config = dict(
    n_head=4,
    init_std_qkv=0.02,
    train_tokens=1173000000,
    dataset='wikipedia_en',
)
Each number is 500 + 40 x the weight over the matrix's rms, rounded and kept within 0 to 999. Layers, rows and columns count from 0. Numbers have three digits each.

# layer 10 attention value, 512x512, rms 0.0345, rows 153-207, columns 128-255
504455539409563548465507491526397541513532467468463508527524557502498575461538475499497538518477507500503531497535464504543552495473471501506524530521485513499552519475512546521560527400538514498565525513490528442485461481534511527482506529427499470501508533506513561505507467557545530544552507504468532535506508495500534511575504489495457491537552478503518503424473518508451479465486
432541495428527526505490471443497534520567520483518439482585546526418419479513457485526491450566495520547461521462443417423514523452500472551503521532514458537477550457506510488507469521417481456575499440549568473486540447463547525457528521500558496495449569584471503517501527494482476462498491406474456459570442514500501519496488468515469499526507547462525459534478436517553488536568
538439526518488523487482488527568521464455483468493510438495520547564425500489459461510476554525518447514511512502507522463538482491512545524440510474485442449519476542473427480485551538459518557557502508526487486462521504583580603444510483465441429482492486565537508547475557529436462505536474554570496500501479604488486558497465435451457536519475518558571497427541537541470540512576
422478504510522520546491484430510519447506481506464436470527522438418531495519442560485453528522491551564494540573527496439530471492544504519427496513418507514549512526539503547511535516471478515430487520491470570483465591526381435493427484492540500510539459540517497529446521450507507548487486528445479513525560557539609430487504532473501507577585503587460483419485559462471466476522
426474475565458504470547518581543473532531543476438521486433496532589462536439485516517485527490466430470480470521546560494466467515505488477485474456514550529452517541538456559504485543480472504524478517431465380461452596461516483544523479583505519473450587499469510456498496449474479506517518457513510471561456500491485528551519554523448533583580545508483474497505524532468459457533
480491457592448507523512483596466440454457522510500487447489512413536523475540493543524519448490558564474499546503526501524487522498502518483556491516449474480525498542461457525466504473525479444518480552532493463539498468547505485401515606464607508495499553589526442515486484397501484462505504497557511541508531501532521468543485497527496445436503568504513501532501442479576549482544
474462523405508472502485518522565497518532534488516509497465507502541451412503581547462539546508594434552508513499510486482487464454472489501430457568521396564537527505545543490500519463438451564576489439545462479557522524524471534467580601584529514559500556459524516509507520518504480458448492580506515481493480448475488508515465517522520478527509515501509514614547474466496577540512
459536530512560460558507492614482465549468569500521541518610453499497465532502569524458508529433543475498492481477539449515503479481507547483485489436538452536520511558514463514485489572454534447488502598574579490549506551459501471498589543517513433520547527525533544482539465499464436457477502542449474453562511473518491492536471440496486545432526481482444476530540472474525548513478
464510497429491519504482498586444566468570473529552462506518417459505496550453521475466534481556455527538402506504489497552458526527493466492529502465528548523510501496423433513518578492450466538393493479565526570493511499445546515462444466442528503528505458471514461454433452407457533529431536423516424518515447536506487553518488454577518447465525493481559443531441524558470458474525
481518452452525524513541507572497551448536501505481421511526504570492595520489490490484464547445509484511548435495526544501457505493455467486491474494419485512477514495469482505442530524447501520453463559508528455516523544514541496563484577441481485508558447565505456506544486486487559505501493489476478552461500511493616441548517534540466550520496544492520540412441450564498492531501
532494558542499406463531568494558512488540486448457499481497483559492522526483451484576473503532492550491508562527548366466525495528448489446541496422509473520445502507433483488557477476487490508440532459515502529545412529515422487528497436533522506476577422513502490430570474479486524486505475521566524474484467516447628508442466561512510502503469494522514491455493478501498449499507
436524560538507441540513468514461507500556508527566498457553529543546476484579549431453540422488444582528508499460462567467532452570455480475557493445550488455518507582430507517495609572512504469384548490467431486420435487515473500464579479443515480467557486534524499492471496608469524526527505467459470488577500529562467532506529535511544456470477465472536538538496581566503515472535
515453474473551541487444555449511510456529473483502490436432531476527519460495577536510506481486468540457449503543468428493512476458441459514568500459429540495528466463528426509526428462555512512455468494570492476551486526466477473570517606530475514529484487422469515520477571512509526474448493561510486580447493567468532515491520483496471466421524517548517483588547483514480520511537
525452587479550505494498474461427485499552477499463469510487507495542413510520495480405509531444545594475495496480485564578469534506479538497472487469566507492447544509518549528509553590400476463475549404524529559448508477481512515405495506516462485505465495486487456540453464540541446540505472403526593474475520549605520530446507476487454466466507560522477444528515506532484451465430
486488493498460542534509498420540465461474442493520499486490475490482508484453501494501510519552571463576468638498497499437504468460513473493475450506563526486496451557423504474496514590524423463504488464518545495451442517468490468492469517477488457470506567454485512513412539495542493465560511591521485559507482480479531496498534511388504469473588480472471495498536533541515496433606
478521500558587484494445515433479371466499539459613574558523475504493495504489468507572500420442476513475571507430507540499502536497530527513542508480441444497500440522531507557490452536438459456521550503473576513542480480444491499503553546508525462457499432527473523492464417555508418495490488488543500466503507476441502514525471525497489496509465509515487534471500514542486467429515
454512442433475520460536456493498501509451506499459480506484552531556528540476545539483520464413504475473522457489510551422484555531546451509467513452519428502466505470497514516480468469474437543498504462477431414491532477458534479530497527485428555519603534488506507476494503413494443473494515432452519509507499419491457510521550523412542546458512514477460486464539422559455487516399
494484529438528491472504441484578391537468541490469486520555508467569524491509601530486520524466469563517487453496525562468531442501491504472522441608494562527449449516550422524539496555457453398545466512436469476434455534518585560552462451523423537453513466529508469425472442505465480480417516488511399502484499515505514521506514465474447578455481542502486553518440508411495524536515
482510458514513510557511492495448485509494507408422512497577457477511508477476497479500505505473588496401445509505464521570476525528495459560405483382413456544543546476479441536498455537519554503524498448561456457450596454460552504438519441573470515494464473569510473486402561475491501500484494447487466482511478529526475447494525478462512434570440564461509511511495539476516474452523
438541441490509528524467451481517517453566537437451518554611487451528524532480467541471523463464530395507473532533489534480527524498499454509505494509452446552503551534477527515515455455545525396542456531510592450533455492542531476587498471448573490511474485532519491528482519473535435538477521532534489534470572510488503439490499495578506485523527462423495487554468443482551479443446
469551510532508439525578535511523473531497542500514522486532546511480629483437515573485534490514515433556516453502491502473481469466518538475486487583575504475507515470425505486534465562468536485508509602528435505461535454484501552479508589547440489506516521528524482504495649480499527505535479495484508452518474497440488544481515460599476511506469586559532526484498446533480467544490
460461468481547512501465505539420495538536543493465508537475496501465496525532417536507453476500462400567530545496460480439504466492551444470538511460458482465561525501433474556473423539505516534446509497582477546490499422462418469457554452554421533504511503451480504527456442440496429520548487557540575499550497481568546485487501520495430505459434576520498485488517451570513483509516
458511495595484573538517494503534558516510490537517482509501461565473532457494519521543527557546501542423509559520523526468510561502419471501579526479537454471463567520559508448519604430448531554494516455510492501549537524482398503517511558507488510441531434378513483511545485493576541519521481502483546494484502503471565497471509511457527477452552479520516521502564469510569492429448
532495589511466474474443477515524498532489500475519568473444470466500541458548536579452501519504480467536490489457536451542466493487453468508580536568503585494468446498488489506455535501496458604518465505559511499492477465537560425551522541491552496456515508462505505507549495457513485528516518507472561553466486504508501570474453508482512440548548464491498471469466504466511497473531
512446559506553539500488514594604531515543564522429494471405506503543513472524544474556534440552507433465595518486466490451559488489542486518496490550546483512518469482519468483487515467456511518596496537544499542471516471544559491530466490511476501591509573487455488428449413554470495464446496605506473448515508469495459490484458552552564586479517490501513534530564520496509562459479
506504429530508504504456447451605464524460504576487555570419508503487446507481535588490550523425467582492491409570459498542508630462502519484511474514488447503466460539471484509482518510481424528454493508524525567546472478454543501473512548479457472462481454529495489483431515531539499463491529520537512487442557464523564461498518468565506441505502443519481468513502520426442527487511
523497430405498476496445488483460478529444534539446499438500470480469427521479457568458503496446490514589521516497531530483531510471467519541463497532549532477450603515448514513482544464539496467572447545512616511527517481478401552562533446557565480486527447425482526452575535459528490554499542561477478448574493507548499462495507507573461528467426488518525451535478531472456505545511
548515479477518581502475523575528488553529433526459499568572484449503513499491502483494552502507465492503503524457499506512453472480451459440563481459507437547487471538605557551450462539444489574422554572480460541500482526447487470472486460541518514513586463373510550536486500593451450475468570513492508556470420476563481467505518479481472504429538460444484515534523480485446562526475
454559541494541567483467491616486537479515449530504467478461416464513591484483411524632548498444498490510469542549430503552552551476439530521562498462482526514474449519521469451559464555471525510531512441579560497465502499537551474475434491503408458454516503479497491478463428556523533473422448609442497471472545555471482499517516508480452471569435456511562524531527492511552464465431
504527498504524488478499525508578485498446477482448429464477598528496481520512533506517441514538492456514478440484487495442488478483575500418500509475403491499527487499519472478541550459434557530524513500563433526576442431497449503585482472547507470539538484516465519526501561446490447494542506474555532535531461501508565381519592486525468564537440495518488501518510484518510518549489
471484515452478499489518456493562504488434481528467527530533601507539527495531463554514500540463506501473420479514522487436525427489524474522429476464531534456467466498506475519498486500445506501492552500419477485453448525507476528511502540346551531474465536588579518526541551467467461517528470493476469540557511468515541461414460543491605461508559481517508543397597442476450536512519
471523494509501558485512490469505544455458542491558526563415536504446539461507524474497532506522536559480495452501477449533541545467468434534557460456477488459496498509467453534465558493458498503513527533478520470562514474472495516524537547532533502466412466607533474522482526499450517455405471494489552492506506428508427597552509534495509502431481586520534454508512468476490495535537
541478490554530488505485460539467477526535471554524435546521532558499555537496487510439500536553504456517555463521462487394516570470529447509434498412447450471509480469494448517486466435464468580581490418503473578508410528431482496545490508484447542486481512485487542494568511517505465508493507586516530450508511489463518544517515502488521430519516551565477501467483532542451514435521
578488563571468443509474518440478580498484499545396596469576485422569416531451464533481535427447514410436500496490558542580523495459544456495459504569552455496547501480543536523541535513547526439550476485553508580546469506497501506431526570556487457492512476488536525558468459535508535479549465525526559500552499545483501521526471483514513477522497532533522491503463502519566512465509
469447482479483558564496469434531522506561508495529468515478453495461454456487536520490473501545408501479501551515524543457519487479479560510560480462463507519545494538519467527491434432500489531460476506444574519505485432555549420466458475545549559506411550488467493426511510508487488511625476443459570538512503560487545493486466481539526532500404472543472562485512477518521526471489
505528557532502479532491518539421390464487482460443529426497524561610502546518465486463520605475510527465488473499433502517506546498471463486478494549423496507447527478533533505490466449495495501518474526469544516559550463490432433470461470516579516501504569459460501503571476502516572469572462494436487489494456528467561523492560504486496448545466429521500510438511500490472481498546
539552571464526593507477523437503503506499523481528473454506476497494468504467528502505460526550509536528516565510488466519511547531405548455517452488569505542510500503460497483540500527440440465417519486524460490493553495533436552437495521459536499469517514484523489512537504458529488467489462586528452548467538488520569425468571500549526511522490475508587516485473501533449521509491
488518498500498507594493473495495450482469454465426451525500524506552521483441477519458441543480496459498495476487492480429496494498484534489464499583548463451521595569507421513438552471525460532504504478563516496425480501498445471464559460466449544476507563431495535584458577476516531475481503534482451473534479513471570584562491502426484463439449499508525493512500538497563499480549
491515510475552533502495454528497556511502469474482460522586522571466496557450581446516521499477478449529458410536557441536486498480412396467528486452495522486507512483440552523468541516520510561476512566482483539579477489454489474471441498439578447479517509523546502480525465523481534479491544501465562507490572465520367515477548509422498463476465519382478527565446546506458530539557
343506450462524546532493556536528508462513463477476451500552478498471484479501480525463485452512548459486525532527522479415484474522512474452559488453534500514502579546554500449525523471515527494535506573557469493502456488427556508460518563511523466509481507421481444473585536430509537456557460454451410518491538471530503471537495546396530472517497496475445536540531539521559495525475
587507491490478451512508519533474538476468500486465465465510509528503564493544481460492429546481484494516564539442491545502500400499458501520581516559527496524547483491565531487477482532515476517553522438470510473508558530467491508469466461577397520519519565601563461515531451534498469521507548542518509594469527546440427528487483476581539434512507511569509456400503498537526457564424
505479491442568458492457477573563445467517504450529487465560555444452458467492494523439508527541522443484542477483516479498498435549572543514362489453512520476488538460492515468495520498494563489514494442526542516501455544526491512506454487504456541500523504450535476534546515532485473463453520493570508498497484495520505540504536550540499480501532492482503468532486532562514504531554
541496421481559360551520500475520506473472573529509461550543520561540512509519518495498535576495516463466419560489514541432521499523591528530533481507590466505531519518477499482467430522436561552571506521461441562424484495465523508575568529459511429491505490536514484493509547527513548480476470523490512493509441446499367449434455528463476540469436502498528472575511479470564446547473
527514466458446440484510507513611520493506540568467497468547506480451492505460518478549549620624529537514565469489514465594513518470423549486450534468485372501511490515571516496497466550540532463531529513492583535495488476546470490606492552511435478489508474522548487564418604425467526509547481499530462527454450541480461505554483468494527470539524543519463509551499454470481569534513
468550475527491542526456511562520604524503520522553484510467549437551490500476504483505506501504491429543526470498514517450470473481478499518537514523571441515485421505512494510501486521519511544480500587554439516516532482481496463517589530493560499510523464499523473587472430470469478453560507485449443456509534514453459451554530481474533486539516513405492493480543518518428523485502
479582537427543566462443542437488572495472518451524438526451481545485533476438591583513501426575542530463490471507480450405454482498472542468541500497553494590441552514461441473497463448519487504469488533480509547513501434474582528471480499456442501457446550504495498483519400538458506475499570410468483416532476536535489489481470514547472503455540472581530465501516502423496527472518
521465476510466532456444537553553466511537479557423544479431545494434502539514516539537577537545546569538554462465471515500463557477496500479495525577540445501477524507478542491487549528472509449442490515566537435605462494486430485483545492561502552530479557415475520526559531522564539527487491541514548493526494455533433520513524490482519500568513544463549510425552537475478525535499
536474519477444543536463542445523523519493530477506558479440608490559488483476467452467500510477469496487525531520501467528478481486420512521520473507557546527486558513474413483524434556487439559477535490406497479507483478554463416460480519497479516473497548494503463495460534545498492502477472525507479543539478543483496388464512517419476500492551522479485504524488554545515464468473
530513604482451526460464507524505514507491534541542535493415498509496471533404515524466443508553523533512514570469522544497512419518418489485539522488503527498547509527532533551477518524604504487455524493471487532510456502559485504443459550465542471482524446478512484484493565495549450564588509497547433478485455499478502524473478450521566440501538480545497493533400484488453503521532
486430483526458520444505535475519458527433463515466521542490575463410442540483477526469460508385481511478517468537506531337489419549512475556460462555466489448516490483518472460506533434530557436450487503490488452479525568519444507509478504538543584513463503483504476522514558509475443493588530389521499528614537555574466487501505545528536434565498518483482559476442502498541547521556
557495471472494489519520488538536444532501434467476535501541526478513515478441535468518463508390446481554485482454478483543466486480478487504525515553478573516502472528486520490448519500518467575494499481554470516511533503517539467539508483492480529541447450553492511499538447585461504502468487468480472556510499540462539463547487485520492481534534544512446463375466541558412505564457
572486502507513489537559502559550460498443494576564450552524557506563556542475478535443531598460458513463512495486451496515544497508450510531515520502538547483505446505506503566485501530468519532518503446532413473520487553507426495466482510405521490526483457539464493507461496544528552475404502564493524472524460565534474505499502517406513518381467464484480479466446530504551521480573
557525561517510472453500496532554519457488426470524549479492497570500441535484538388464499493470532449474506465503524458498527531480596479492425499558476493542498471541534510524479504494601443521506493539505494596491458527511466463551472512475459485462445492443535504459396565473513453495510508495481436505522558562524505557475537500497502533605492474501546536474526539517532498478471
511441510500411479464497530510530424508503418470486588569500517447509556475428590535477507502477551506442448485506465527447509519494469531479438500508633485541495589504383484500500502491600549556582507493524533528411520412500598479480581444473507606538499509558487466458455512501484555499495448462452541487474466512547457475501542485546455447579556559493499517523518525453538480455590
462492521558493583462466501502440504517509437507487428490519513543506521505534515451508462502514497549482462482523526504490511455499549551463514521527569483463483417508522522493500557508483502493439493567454518521487463499518446538506512452447542503482524518515518493500594521448493513526488503546491509431497481544516470529498547456515480466519537561519472542561472454526521528495482
# layer 10 attention output (transposed), 512x512, rms 0.0359, rows 153-206, columns 128-255
477477495468505511515518523551489529497507492504504534493450531541505520519509471425483551518477532523513516498428486486517481538490541510534486472495445495463606517480469580508510443512536464451446481490545489511546548515495532501506524516473500523456528416487469547556492453496494514499365520528514447567412477528500499490504443514527428578470532543500502494576493533494511547554475
566456470490475431461544473478447531504484469544502504562529511510506456477467471552498457443535480516485533480524478508444461474501471513485433414463514500463509530473491568468488431481555575518491426538474497482479440461481542508512531472493429513563483581485490474486479558519502441466525560467500532450507533398489490532521519455474451481522490579466504438533445569500473492524461
479465499546562489453421490436495509515486561548500416555532492514519450571528485466497502456515426486448567552460589523510431544471522481488456522469535528440450467535519454480598500511479498550429447513530478541451490501496485468530541552527549453492464550442474466462485481406568466442496447532493492506493459547558489476555477496512430541495496562497538521484497512536496486550572
509463515535505605578524571565548533537587542482425493504437545594524483568528545508494540490496518561459481463467510522513511488485511502427504562521495504430499605504540440501506505511508536467461502422441611397592496470453447487546522470476447587473505392497509457482557528468451470483535506516538522564545543496498442503479550491478523530500496493481479503568570471453450556544483
522548498458459526449475424477486609477500610502535515540483503546473495513498476552511503559479507468473491448463484549462536548472531411522518473509532521448500445453467466532442473519487474448554483445482536535485474565516489523428465502518478534542537524487585478519501529484458491473495513496451547500516470501513551556540504512469546508432435446530540463473479495434487475463570
509542604536523513465467491565529516566478452474496537496536431521492543439487499465563512530511461514491464507470471475501593457485514530523515419508445501490508486450461533570485515535457534493525575452526465489498455516484575448450470517489468500455513499514478497504455461506464461450428540510518504538480392489492471537487507435496477514546489505400563511515501517522502482587526
562514467527536499536396516507523520561422528496443449512551498482442536604496505532623501513554512509426489583495499506446456432502441475478565496457537516526550519469553499512520499390522471567495508474509479532528479491452506450495479422516521510523484455564452458506466541505459464531534516501446580491443533461484527502505467511477484503511502413463523494492535491522507566478393
483487506521553525507465506485500524497495496472524457510566499510446479428442558532555507496460487478475439469467482507428526477573476578569507487540475499528534523491495516574514499502498559559476448461479520541512525470503552502468493553471577470538488517553460476523507516555513516562486493491461441530554497524526591465505511503508489490494505469478471523463626497536546562483483
572441488423501509501479498496459553444489464513495564515510500533471465486457507593406520495567563465547568567527560472499510542541455430546487516477522503476453466515533545414491523493514557535475540475472532484497504487512593523507486504475430533494503467456441510505525497510404505383459572513463446488401478532442471530545464427468412517512441544559463416443494541467464515577572
436514503468489570476531502496473529389607484483487478465432581535495482502510455500488463419489514561420544488514536489474589560554513493504477475485453441465552489514487499536490430515498526520546444494529554486521482562536527530494516506514513501483510505489490553539516445451470494461540507500463517507462452532524434522493518485518524489474521477518405527489484433478486533473541
521563523491503481525500468533524482561555461490469530498449503454475521416552445477460477498473502519510544580483497481519495447557478435530448502575424500421476458490417529456463479496445444369439464503465507505512468510561503479460457509462431478563441489458527460485498530491463581462525442512512517461519488468515498441545428492491611580483502485521495512505541468525524480486545
477475485493458524549413541512457579465491497534546478497479439495479539455526461485448417487527538484598506483432479543433512511536565489512559534508542506576547457458489508484504449487560505541458498497508569504410538526497522513460470482465469494522513523515494502539578451566498481442468482474441474537468392464570465494541541479506448542528478472434539502475607500512593439527492
524467517527536431548520530559535527456500538550547454533499502501483455541562456552526475486507476538541482433475520512571452533516506466441467535421546409515502472458490459513523498455421586483445499512466412468574536467514533513484531548426544470455547508539515574546472532527528472480495429478489498464516518551489460519470519553510539490484526419489498492491450433507493572532426
539492485496530468446443557523508466487524495521523442454528489458501522477478460479562443509562530450467553525554468500525481566558538491530486417463493481495472523546504513482504573500517460562520507449555554482487544479474495452484518529504497521561543526452553512478505472420506470524509478474516476488431471527566483437493444519533432482543544507507509526526412558492507502519520
509558478504587490533488516515507509510533499565561509469481478570480513475573544555513542440525500551511581461505466518565491446526521479542454509479514493500446515538536435492485549513466494465494508463594478495517478554481490550552469520455501505499493532551468516518541488494531539538508540541577518519488570495490500471496544456482467578498495449487519483481499540467508544522507
477533459486528481501474481494541529502496568482462474543484462446512500471531462428476493560470484468540493514506539536439503554530498492533540534463495520583467422555430548489472530532511460491507532442515487535494451459527437523473474503442468523543491532487523529495543570425525411495514482501484473507524515518612522504535541503578448490466524538493488516505530528463498470572592
566497518456436489482471451496508530448408486508441464426532452512463498453467530479582511491588504502477480411458559452458503517498511521543437489535538481587491489480520450517498577497471494509517553522497529405461465457469467558480454477511485507444515448526444471512492511451507497445496510477515483491472434429496479499467472502525499501488503428484487503475489445516453549474563
546590485494489564565569540537471423440493532508506530494519480532483566514503484521492453500468559457420514501484488501491460515514461531460516522483537480503510443435468414513468476521554486548470557524497553563521470559472501560500477584449403512529518462477526471506501483532495473552446500469492545525448509518565549481506518558487499472455553497554505520432576495482492485474515
481454529468471450567463488539475585461471465545497492506516582499526515465485523572505484536499531465497426515547484454441456466476474521487523449510478533470529517508525483492469513534508546527519447502521544461531475424536490542485511487518536481552489490477452456519504546458479500487481500453492522458533528503584492427534492580444475496485499495491499437474499500430505492564478
426476435475481519475604488471500537412489498536484446495427421486494400537411468506562513540562451524498527520583506524489551489511527553493567453520459534568534514494513459512483477527473474578518519510470536504481469471499525452519509490522431579471480472545455514509475505459524544456499513528523487507453537517526628506482523491514440469458538550455478499557544482522535466499465
479565441524513534448440499483538466578457511567456516528494520545511510483464558534566548473476542421468539507460546502532477489390563503498543488476510507463463537557497434558597502495488490531486569502488544490498530482440512489597527518502518455503508524529565497496523454472484498559511469480506498451481526392494504504517485455498490516467505437569520580513467438547436462430440
512521540530565435457439540553568492466487480573543476513497500460500430430539479528527521467497496479548571547499498521466433551482507516490418470517498540517538542531586510477541498508543421471469520508514475500547495402441543502466492497456442486458492474411449537441497564426556523522496484462509444519595550512468464525440521553487477524479447588496546402519477476493485431482486
460503514503498533420478505475440439514545469455527405501442560510542558515547502502495503506473457463485519508532447478495563515543500475487543484546458456483483423461519516519454554479507492448497451504476494580485479530509476547505536496491540424449495484451520558516465486510576433562489557493529475509530472526422513512549457476572509521515522505505468541473532489556501515559490
462495505498552507559402488556510458458521471519543573515482494483455482578528519530533428467476533490509491537476433479597516473531471543602472482526503512452551469504536598494521454532539537513511535521563487492522421459512522471467434522473512449513512470558542493524461500567454410521558533541567593457493428525516490566417519530488520506507512599434519418495385541489551547443523
511523498539537484544429523505471520507461480530472513478548454523491539605500543476574568536443501433604461499492537544544430470510492484500455513527518437518582413467480442539475468476424497489503464556543468533456427475513525542479490494458512513470492490463586437501489542507511510534441466484471546545480466477474502560515501554494526566538488430448546519452464461411491548591458
533548495490499498415493418476454481502464555533557519502477515483547482487541520475473457465469486528531511517536598577502441512564447477529511528509477487517445480518451501530461529546452439491503512453459479440549484512512529450514452488449478450521468493526527498536523547542590446479479555504537527497437531445580573499519501597506517405493513494506462491474503491561497474417532
525577516543530527500536540515453519518484535535456489403520462545517445422498500519523483458490532553483484520551566489464550493475443487461590500412460510458499550523466584415495498530554411442554466521529556556516497540409554527502473551498457506551533488520565562545495442513505556454445530507509488471520510468515564453521441473546514454456548486504506451471571498481507464460555
514458546566531502525532505504539465517479532467563445514517512495445530497474635534468499523493489493507534502466575512525451469459504511561518460500492540527445437508491551431477460433568424458542528506547507532528503548532486373484481547469527512510442464511463501548491590561476479613473536527414500543461537531472516513546432456484578474511552515531559597524522525488484515497545
529450481542511588488505531473556482424521507518506440454508583434529446502430487514551433468489464493470539487478532526502487462451507507499502470478479515467543528512497430531509531494481580490493458582499458471554478467546458490472483536543484550510478515485454561436465503448499489473444468541506540492479544471449445480546513484430505502466500520462540538498534487504542467597525
411536558495521483548528569526494499548467557486535495577577498513522501489527500490459470469461545519506475462503550570500460554511550491466450517517448474478523554516522450508481475550539411454486456487492471464527515572526516517511589477513502503473502491476556500520457473488543524528490462481440502577528510471539440533480483620571468525527535573505460578556547475535455527397500
530515509452481555485570475508482554509491509481503465470509466520538490448500496430511507544540505496547466490465497484484462489475523466469456576472510475456477525487516448498527579510553473502453545539527460498486505500454469504502453497564446485494492515532490545484497500509478549503521518529541506518490473508539529494547506478487519453463475456469503480493512459534521499445517
526488506562475504433421541490475491468476540480507548598520493475416495506499463488470461524542497454487494585501515554530504536518538473485520481518460509452528511497479492537451489474421518491478517525471493474529460444492570493449537473538471510506501450497488522481490517497490460501537508528533489489456510479500507469508511527486439548483519481450468511436482545525523429488519
514483528444524497448512488471476502576502529531507463481577469500505511522509479416550496448547557553511554543506503450527486474485530421511488501502573496478479512444434518456510527510434505510537484543542496477533517470461513477522474474443443505543525490505486501458515549548528563580521486476516555563516495488534471508446423507487551530481463499531463553496564528556457534497527
437523407512425475426481484484499439552478510549476532538495489520489508537451488535485421540480402537519521461432531520527568496520486487476521441440529489429493514499504527500497455539427534484489485550526498564499550489497514454561477482463523467402488508502478492483472444458538529429461483482558541497522531533565523532454501556527455503530519499481509469433503554458551504520462
424567482411488483532471465592527528567517485508498553542490509440499448515467477543575503501438534477503547501469468528477452439492428480492508490521460471538497474456497509491510482519484561395459543421491498562547442525549515455487477436526485516476530556413500497518474499510534486504470512488527480527600441497442455533498603552501456453477532493501519489514501510511500519522476
504506479473507533536506519543479505528425490491539468509495488474553494421481556469522514619437547471480555547513492470449485535506548533471492609490515475449493499521472476483452508547586534467485521506460463471438469490525477532455474561524495541405566536437473520594464448541529507518486503500497503497456565533480452520506435511495499469510563469513525461518384554453468511509492
505545454508546518522492406545483449487463478493526508507487509547567482514493524536410432474479471507529484508442506459519497510481490463515530464550516537538513521400502500401483547461553520575440486525520492445499553521475507553482506536523475486511475518463534539489531478452551457479510487514514543450423584516511544472473459443444538548519486453504484486467631507514501451502507
483545489512529446465464435531445475436501477523539435445511522506390537536527506488518463441473570544518472440481444493488575550591542497542484510492494511500605512492515520473477540514475512545458482488465447471489483556412526481504548543497525467503470470513482502482489485520505458495506532469536550487558542459561434476505459514468451482529507488487460502479497447564493512547520
520432488428460466542475587571503499430492437543503395494542456478524463509473470516486471528554495551524511468490473464479464461530484507517465457464511560522512496532600494427473516535533472495548509458514477425514469551555490488469503492471493504539432571449517522524576493480482522538549481489419533476442505537436534513524558496460581488503522457447486543487578537567523479500530
397481472464569481483504448474491484498588542496435534465496421558466451462505540469520516524498537469526509456503505531538512533501463459550530531504456501491490530520553450532507441533514464591477520533511496504507516471517539563536498481515479480455555504512492573475529422496437491516397530495496453510519485460445490521548464501543514445463514515462465483494444475400515482562446
507529484507533471470442513452550476445522408511505559379576526567461520529547547508541447507520495496553510410487430496542484556557468499498483513535494528545610470492540509581511502506469511454485495522489528515504512465552466532452461583569549488448560481444446443540463501491516480470532466499565453453504545508537522491496488451544557429481480482538481490475440458446466470545525
488481522492560439538488468442475479449502524554435459460477489500507502500521507454551485498469528463525474560556490500446531443519508507471458582487570481505539539471444542512546476546441498592508523520481519514472579496512500477511507538508481491530508429506534502462494487480487539487529429533449472516492453528502550540473513501520487443509415501526525487479507487490462517501546
492534557502493473532526492484430460509494465523499455500521489446508537481522464432534543500471448454514516501472509469484507444456478501495542549469520505568470477581560429456468507473473419403513453492515553460475528549468382485522494470550523540534456445562498603533502466501426510547544558469457515473539502442457499509526469532480451489454469474529502551449621465476525506519455
538499487517483431489580483501488453567483535552495467495514558507553441431501485542467538484490420525506521492448464524585534464482461523561472440494479440462503499499457524583498447469495441544508472566530450536590506438514455454489533476505484415532431511471444471497489465535562524574518455496447542509546529523500495500522431463491538476501563553541490477479535470577465532508522
496502483423455553550479507504474506522449495485493522533551532490456515463463464479609552532500498508553552534467549556509527463568552548502486497482512455563489467527482470529461436424574505537478529462480429505470483519553455528452525495436528502488468525537434509546520482459515493536505526509549470527487407523466481576468502495522517426504460473342450468485500448479532478422548
565559507534496474474573510529497516514494561430519530482524488422514492509540529533512500461512435450521431487529538541487453475514539478501462519449443472518528459498507536480432505485466423465509504466484508512475532562458531536553515524523532435503472506480457402451532499585448513497509494410597530405489436492410504471436560529508548489501496546517472488443487598538485382546481
578520475469494469534470422402508521579533485485489566475540480517479502516535506524498508458529540515487464533510451484514454508431553483556499551519474457486494514518577467520473508491483502450473486468483472579516512567491516463455524458445429410511490495482534534476512491556530508511554442435535546487455465473476475488442453544460469500564495478495440471481402508428481474406501
463486565487448503556478431483514563537471454580526437502552555426442502549460451513523474510489568461498498480478445501523573478530506465503472529509572503523548512533529449418505472504529491548515458435483475544477488527562450508479536526467527409488506498541494515486455508506464496533463468495544515562487465510485431529450571516488516489527551504472481500543518508385457510509498
473552488547489491506478519604523560458469455511494513469484387505493500481531503559511446448530514467575554462520466476531554508484525453548600597492462502523458491497549563552496527510466488517530485436548513568509543487484504476471505501528511490508511508498557480458542488526535570518494462561464482477528508519524490485506578472523526514492569554525494492465516487527501534550588
417529502494466558476485493419478543592537536467494459508506440556537457438482486479533531434518471440497530451541478427549543488412555448479514561514557502553511522447541521502513482531481458476487596508468508506556539479513531525497501487540427498450539554480496527472513485485418432382484493440472529520548442485519486512463474509509488486480475459503559622455409503548534588436517
489520487539558481453465500581542536534565502476518548527570517541523545471470504580545490412464532495529453498485547463478420535496461487470560529523522512497523472457454505509505489457535532449496436482488442467519473518478512487559479612524531589502513526457508460423494537517499496473524492483563518504487560504489511517532530525469499502483535474468476572441539468491408551538498
548602548482476521435447494478458469453538511474492466478514441526488547461501476579605414535547479515481524501533452461491481527470477487458429594483532457569487478452453528471483571525520493561476498512466520478501544484472472631489490538501466449463486417514517538525479534481530390540503494511501567485475549486552552543453519475456498448544505523447511614461595517563493516521452
538521488491494542497561471539485552561518483523555526529505464519440548530467499498466566472489592546497474451444479413520612518521527500481445526515502411363480517526452427497502595540489531511464505493539397484467460473432548481563538513477516574501445511455506483539478511439504513467463491531518504545500429518492454447493501507553509518470491473427447468458479538477517499473530
533577568489508545533535453512485518573461527563472548467485485498543500533463529528500475438414500508502483630480475511398461518438513475529539503533478466448481451525566468492483520501509510448574465462495427524449573487472554521471548505515464509487504549496461492457490558484465535553482509416546582405465517458410520479556553514477472519570525485452518450486502530566520470523476